{
  "n_layer": 16,
  "d_model": 256,
  "n_head": 4,
  "n_kv_head": 4,
  "head_dim": 64,
  "d_mlp": 512,
  "vocab_size": 575,
  "activation": "relu",
  "norm": "layernorm",
  "norm_place": "pre",
  "norm_eps": 1e-06,
  "positions": "learned",
  "qk_norm": false,
  "attn_scale": 0.125,
  "bias": "all",
  "tie_embeddings": false,
  "parallel_block": false,
  "init": "normal",
  "init_std_qkv": 0.0235,
  "init_std_o": 0.00416,
  "init_std_up": 0.0235,
  "init_std_down": 0.00294,
  "optimizer": "muon_variant",
  "lr": 0.00584,
  "lr_mult_o": 2.0,
  "beta1": 0.9,
  "lr_head": 0.00507,
  "grad_clip": 2.0,
  "warmup_steps": 200,
  "schedule": "wsd",
  "decay_fraction": 0.773,
  "decay_shape": "linear",
  "final_lr_fraction": 0.0,
  "batch_tokens": [8192, 16384, 32768],
  "seq_len": 2048,
  "doc_mask": true,
  "train_tokens": 148200000,
  "steps": 8915,
  "dataset": "wikipedia_en"
}
Each number is 200 + 40 x the weight over its row's rms, rounded and kept within 0 to 999. Layers, rows and columns count from 0. The size before them is the row's rms in percent of the matrix's.

# q: layer 13 attention query, 256x256, rms 0.0628, rows 129-153, columns 64-127
# k: layer 13 attention key, 256x256, rms 0.0633, rows 129-152, columns 64-127
q129,092,208,203,135,212,206,194,212,265,224,184,272,158,197,186,178,109,208,308,205,210,166,172,237,144,181,234,195,195,201,187,249,268,243,163,155,193,153,186,199,154,138,239,227,286,239,210,218,129,230,187,238,152,214,231,213,252,236,170,246,193,218,211,202,223
k129,092,156,195,126,137,246,213,207,200,218,232,350,212,220,166,220,239,202,234,195,108,149,196,303,191,158,125,167,181,178,143,216,180,228,172,225,157,191,185,187,144,117,209,234,210,232,242,218,149,207,170,231,207,222,222,198,181,256,173,199,174,236,153,189,160
q130,086,187,242,182,134,229,191,209,228,141,261,158,198,234,181,235,122,181,260,139,269,273,220,277,210,223,194,226,219,236,198,203,154,210,204,116,107,216,187,200,238,168,230,206,236,252,191,197,218,217,227,142,168,212,206,236,143,154,257,185,213,191,232,223,193
k130,085,214,224,138,181,226,163,127,227,158,170,184,223,218,197,244,210,231,183,127,236,195,230,220,124,220,275,205,213,163,222,187,176,234,180,176,196,223,266,228,162,128,234,293,177,237,259,205,186,197,175,174,205,220,192,263,204,215,252,208,192,252,168,196,186
q131,092,207,281,213,174,150,239,242,151,260,233,157,121,133,212,165,211,191,217,188,187,163,210,189,172,197,166,225,222,189,272,227,136,226,236,135,205,143,251,265,229,222,179,207,198,181,118,245,220,242,223,213,225,133,126,171,255,179,173,181,205,228,151,177,216
k131,093,236,212,207,133,100,285,276,39,235,234,178,200,180,216,260,323,202,169,185,248,201,166,108,160,184,216,233,191,258,276,166,185,234,213,243,142,186,202,240,193,229,212,190,220,247,244,257,196,251,242,246,177,213,230,218,189,221,141,251,215,122,252,206,210
q132,103,202,205,202,143,238,230,191,208,195,181,143,138,271,230,167,235,293,253,138,203,158,83,258,205,267,268,271,193,232,238,146,223,138,192,166,242,201,189,164,173,200,210,249,215,215,170,176,230,181,180,214,218,225,222,242,211,274,189,200,173,240,300,175,226
k132,101,213,189,257,217,243,346,252,209,220,185,144,202,195,267,210,281,217,229,166,178,197,173,289,196,259,217,211,223,222,214,119,192,149,244,140,185,146,259,212,201,183,211,165,150,242,165,204,218,193,190,195,267,183,211,211,227,175,188,228,152,222,223,182,178
q133,097,141,152,183,200,199,210,211,231,175,172,158,233,211,127,196,239,246,208,155,306,207,188,237,203,248,263,145,204,207,259,233,244,228,241,199,236,206,231,224,156,122,194,174,205,254,185,192,211,207,165,199,208,189,222,131,160,105,221,230,164,143,131,252,224
k133,095,192,237,239,168,206,245,186,266,163,155,176,237,203,251,203,216,255,271,168,224,223,219,224,175,219,219,169,227,245,167,231,243,218,266,189,187,181,162,279,175,195,221,143,233,194,237,143,198,199,213,216,187,174,234,223,248,115,261,228,214,252,176,228,152
q134,100,190,118,186,231,205,201,213,244,181,162,213,153,192,142,194,122,223,182,170,197,221,222,159,234,188,250,239,220,211,179,244,185,186,200,174,266,223,196,220,275,249,289,206,200,227,177,259,273,248,182,179,207,241,217,155,231,186,253,178,202,144,163,254,217
k134,095,128,157,276,226,161,191,259,247,177,194,183,169,225,200,261,190,174,190,262,120,227,165,134,206,197,226,247,149,206,200,214,187,305,180,102,183,201,243,167,222,213,171,177,187,252,180,155,275,209,155,225,192,236,150,211,137,218,215,176,227,174,146,179,242
q135,090,177,121,170,200,114,142,230,131,235,182,204,193,112,189,254,292,250,227,108,274,172,135,156,179,185,253,159,190,212,251,195,213,222,245,205,274,170,202,205,181,165,232,233,103,194,222,267,211,223,182,244,245,161,243,167,230,125,182,193,232,249,222,209,229
k135,095,154,186,158,145,154,143,214,172,150,244,146,179,156,198,223,257,203,226,161,216,227,201,209,201,160,258,221,199,218,219,254,164,188,255,208,245,214,182,138,176,120,221,219,220,182,177,149,189,252,196,263,226,220,194,283,144,189,246,150,124,225,274,85,169
q136,089,235,186,200,181,223,175,258,238,295,234,152,202,182,228,253,209,169,138,227,287,234,150,211,280,203,140,227,173,244,190,168,252,241,204,158,209,229,231,202,228,198,186,291,195,123,174,154,217,148,214,193,168,177,172,228,188,197,215,189,150,166,239,265,246
k136,091,241,182,163,168,245,140,267,142,230,221,192,241,226,196,255,231,142,217,229,187,192,144,208,250,192,182,169,161,293,176,127,260,155,196,168,232,231,149,156,220,229,168,268,247,126,132,207,252,203,227,207,203,177,63,174,265,158,193,221,192,165,214,152,284
q137,094,222,192,204,115,206,220,252,147,200,209,232,117,240,165,208,195,289,210,196,257,225,192,266,156,248,167,197,117,144,157,241,208,173,164,83,233,163,261,176,210,245,203,196,197,213,136,261,206,235,170,229,233,198,262,235,188,186,193,220,276,230,192,139,144
k137,095,165,235,219,233,180,153,170,214,167,156,235,199,166,159,158,152,206,163,213,234,183,271,236,176,188,164,237,245,191,194,184,167,151,239,197,128,168,226,195,197,174,202,161,176,161,216,258,202,182,118,229,215,228,205,257,260,180,151,167,233,119,166,164,102
q138,095,211,227,163,222,153,202,237,204,161,215,151,322,170,243,232,225,228,264,155,149,247,151,229,221,232,126,205,229,288,203,174,229,229,280,171,246,144,242,188,246,233,180,205,188,250,239,240,125,201,235,168,149,186,278,235,198,272,227,171,143,234,84,145,203
k138,096,152,257,96,158,221,191,171,186,126,128,185,206,180,203,200,200,255,247,190,194,206,162,284,253,255,153,207,186,300,218,172,137,233,226,220,271,191,189,217,220,224,181,198,203,224,226,199,143,177,212,153,220,195,244,195,243,184,215,221,130,197,113,133,206
q139,102,163,196,270,162,194,169,185,196,144,226,160,206,149,244,189,88,183,165,208,211,176,156,201,172,165,196,200,282,199,209,160,245,180,250,213,219,190,172,217,272,215,181,241,207,214,180,125,223,255,189,200,205,314,277,259,176,174,208,165,301,183,183,243,190
k139,092,179,186,232,162,131,243,235,203,222,238,183,175,202,186,205,169,135,194,199,153,153,232,191,246,199,238,216,278,166,222,118,203,162,225,236,224,190,244,205,223,225,226,212,214,174,227,207,212,240,168,168,235,283,172,265,160,226,232,211,304,148,175,210,176
q140,100,119,170,197,221,217,174,215,197,228,262,214,168,272,183,195,205,216,250,238,250,161,168,115,230,204,172,290,262,132,195,205,220,167,202,95,186,186,139,213,214,206,200,150,209,182,179,223,146,271,204,71,169,185,158,188,208,182,213,169,190,261,205,204,236
k140,095,100,132,184,173,208,152,201,185,184,203,226,111,295,224,240,239,221,280,188,244,151,132,159,195,210,185,241,150,260,185,247,188,211,214,194,210,191,152,170,158,205,254,261,218,201,154,193,143,313,244,144,170,150,220,201,205,169,142,262,183,183,148,205,195
q141,100,190,161,177,258,245,221,155,183,126,216,189,209,203,131,237,224,175,223,155,149,260,132,175,284,175,248,127,187,186,199,242,134,144,201,225,189,176,205,270,156,181,193,246,202,193,133,121,206,173,229,214,168,163,210,209,207,211,187,199,162,175,105,215,256
k141,102,192,173,237,152,225,232,195,196,275,242,163,252,241,96,230,246,179,189,209,198,227,168,197,237,156,237,215,183,168,231,245,167,170,158,185,174,151,248,212,215,187,177,191,155,176,216,185,201,177,212,153,229,237,230,205,197,184,204,160,150,221,176,255,231
q142,094,193,183,210,243,207,207,161,250,215,211,83,218,168,144,217,164,173,163,183,134,205,143,215,179,149,178,253,222,286,197,155,188,150,304,211,209,155,227,158,133,259,194,196,235,216,198,235,274,133,282,256,215,133,153,208,197,215,138,337,202,174,179,206,169
k142,090,168,200,215,207,196,242,155,250,187,232,175,171,168,199,177,185,203,186,210,222,205,243,272,146,203,144,213,157,205,171,231,162,199,293,209,236,146,138,187,169,216,138,161,222,178,237,301,214,148,195,293,174,166,155,209,196,188,199,251,219,230,218,221,234
q143,091,199,191,223,193,166,150,228,229,211,238,217,164,173,190,253,192,183,164,160,243,208,182,123,173,166,203,158,205,202,258,192,180,138,219,141,158,161,239,140,206,245,189,192,163,220,242,210,228,252,175,211,184,233,183,143,241,195,162,155,217,164,163,170,218
k143,092,157,115,292,208,157,140,222,101,247,224,208,204,172,180,191,227,223,160,139,224,224,150,174,157,239,208,182,194,140,154,173,173,177,205,209,236,134,223,191,191,235,203,190,161,232,119,240,226,230,198,223,194,204,211,174,190,186,139,197,221,218,169,174,263
q144,097,189,175,112,231,164,170,192,190,234,243,206,177,268,141,149,211,322,196,197,161,151,220,150,167,235,193,217,230,255,181,276,221,220,128,186,166,186,180,197,304,227,213,309,208,151,246,152,278,217,271,189,199,231,234,201,208,196,179,141,244,235,178,214,169
k144,096,261,215,165,193,160,160,261,192,211,254,181,183,237,292,176,214,235,256,187,169,156,271,140,182,181,259,244,171,237,193,222,224,184,182,150,133,196,195,162,218,157,196,233,225,198,232,141,195,185,203,190,149,158,204,209,203,256,199,131,229,154,204,207,140
q145,097,199,245,251,197,164,133,145,210,231,275,166,171,206,137,187,155,208,201,212,248,219,203,217,163,149,150,169,277,212,211,233,215,116,206,194,292,200,214,204,228,264,167,169,230,195,201,202,227,130,208,164,195,187,186,186,255,190,240,198,208,227,214,196,199
k145,092,201,188,176,135,146,188,197,231,257,265,191,105,223,219,200,193,179,196,162,235,167,236,212,113,231,294,208,181,230,187,171,168,174,215,225,203,201,170,159,171,152,186,228,225,204,158,187,171,152,166,180,213,244,180,246,232,240,169,274,238,178,214,187,129
q146,107,212,206,204,250,279,321,223,193,164,182,207,205,221,238,266,173,185,230,197,152,236,188,259,198,149,285,174,226,267,268,223,233,177,254,231,181,201,312,176,203,209,184,206,214,231,170,138,196,111,219,228,211,257,229,185,212,198,268,166,240,226,150,253,197
k146,102,222,232,250,191,236,213,208,225,203,197,221,218,184,125,289,161,186,273,203,150,249,250,229,216,228,227,210,288,199,269,182,194,124,208,173,212,196,263,163,221,183,177,207,182,255,190,140,229,222,238,274,233,252,194,109,216,188,130,192,262,240,179,231,192
q147,100,289,196,192,203,229,140,189,140,167,159,170,232,204,147,220,207,132,255,176,115,243,210,196,183,220,248,231,257,274,175,212,183,225,143,175,261,201,215,139,230,182,255,284,171,226,152,238,224,109,183,178,260,225,172,231,209,252,184,183,207,181,257,204,199
k147,096,255,175,198,193,175,154,233,161,185,246,137,227,152,180,134,154,198,183,158,180,226,206,212,212,198,233,207,160,199,236,261,165,207,101,145,181,198,212,244,213,186,174,236,217,216,136,192,280,180,240,163,147,225,185,158,170,259,214,227,139,224,244,168,246
q148,101,199,141,149,258,235,241,205,269,203,172,128,268,190,272,189,207,254,184,239,164,161,185,208,256,103,217,212,163,122,230,201,152,165,197,203,232,196,212,188,217,275,182,174,186,102,188,133,194,206,227,178,201,212,153,182,164,204,177,213,171,230,237,180,309
k148,100,199,161,215,306,214,232,218,228,209,141,135,256,202,202,201,219,170,222,232,154,186,209,222,289,148,189,189,237,189,252,190,149,194,232,230,211,179,242,184,189,229,201,191,186,194,235,228,180,160,172,156,155,225,204,199,160,191,180,201,165,220,211,162,268
q149,093,244,250,196,275,203,172,182,180,183,172,212,67,137,151,229,228,281,182,188,215,175,207,193,202,187,121,199,203,189,206,170,165,239,231,253,203,193,211,171,200,244,194,159,225,144,245,202,203,216,238,199,127,169,251,242,199,224,178,202,225,257,101,189,176
k149,089,161,204,211,266,194,160,202,184,171,169,231,156,181,162,212,210,251,156,204,175,192,212,169,186,254,158,159,168,192,224,189,137,220,165,250,225,171,211,182,230,245,190,190,184,127,256,162,164,239,240,246,231,244,216,200,209,257,212,178,222,188,166,166,227
q150,104,237,252,245,214,181,212,237,191,195,231,198,126,234,141,198,231,285,164,209,159,235,210,239,169,196,120,222,170,202,197,232,253,215,221,85,243,244,242,210,173,158,159,188,192,229,207,240,194,217,228,243,225,244,234,247,232,253,170,184,228,165,155,145,141
k150,100,215,172,174,165,160,287,205,127,168,188,226,270,222,146,247,238,216,162,224,240,203,204,192,205,219,132,239,205,242,186,221,253,255,207,170,187,252,194,155,200,165,216,216,265,214,204,236,221,193,198,239,252,202,281,170,282,231,207,231,240,155,160,171,160
q151,093,231,207,188,220,175,141,204,199,232,213,203,204,178,175,145,125,188,179,205,127,141,200,263,213,140,214,150,241,242,181,180,183,157,170,232,178,162,197,150,166,182,182,163,175,212,239,200,114,221,195,223,198,159,138,222,239,220,154,206,303,211,183,233,180
k151,096,231,148,205,224,179,153,214,169,221,153,202,122,207,165,147,168,115,162,227,198,202,220,226,193,195,186,153,170,239,186,180,142,125,183,173,166,224,149,167,243,212,203,201,177,187,174,220,167,156,140,163,203,228,155,206,215,189,226,242,257,219,208,227,170
q152,096,195,197,218,274,194,210,194,203,153,160,154,158,175,178,203,183,237,197,158,221,201,234,251,180,228,223,210,266,163,142,239,201,167,198,224,220,242,225,196,162,248,214,191,211,165,220,147,210,274,184,146,120,241,253,133,179,198,188,187,180,194,215,227,198
k152,090,213,129,191,280,200,230,237,226,160,279,253,188,215,149,177,229,221,225,170,165,224,180,229,230,199,181,217,233,246,168,212,171,168,283,175,174,228,180,187,182,247,181,191,176,175,166,109,188,251,214,134,139,267,194,161,183,225,210,130,221,194,198,213,140
q153,093,159,133,172,225,169,160,236,173,206,196,193,164,184,175,210,257,219,277,234,199,153,186,222,256,250,205,229,190,225,212,192,176,151,109,176,202,147,152,264,257,172,210,237,191,220,130,184,188,237,178,122,220,194,198,278,201,243,246,190,175,266,136,227,101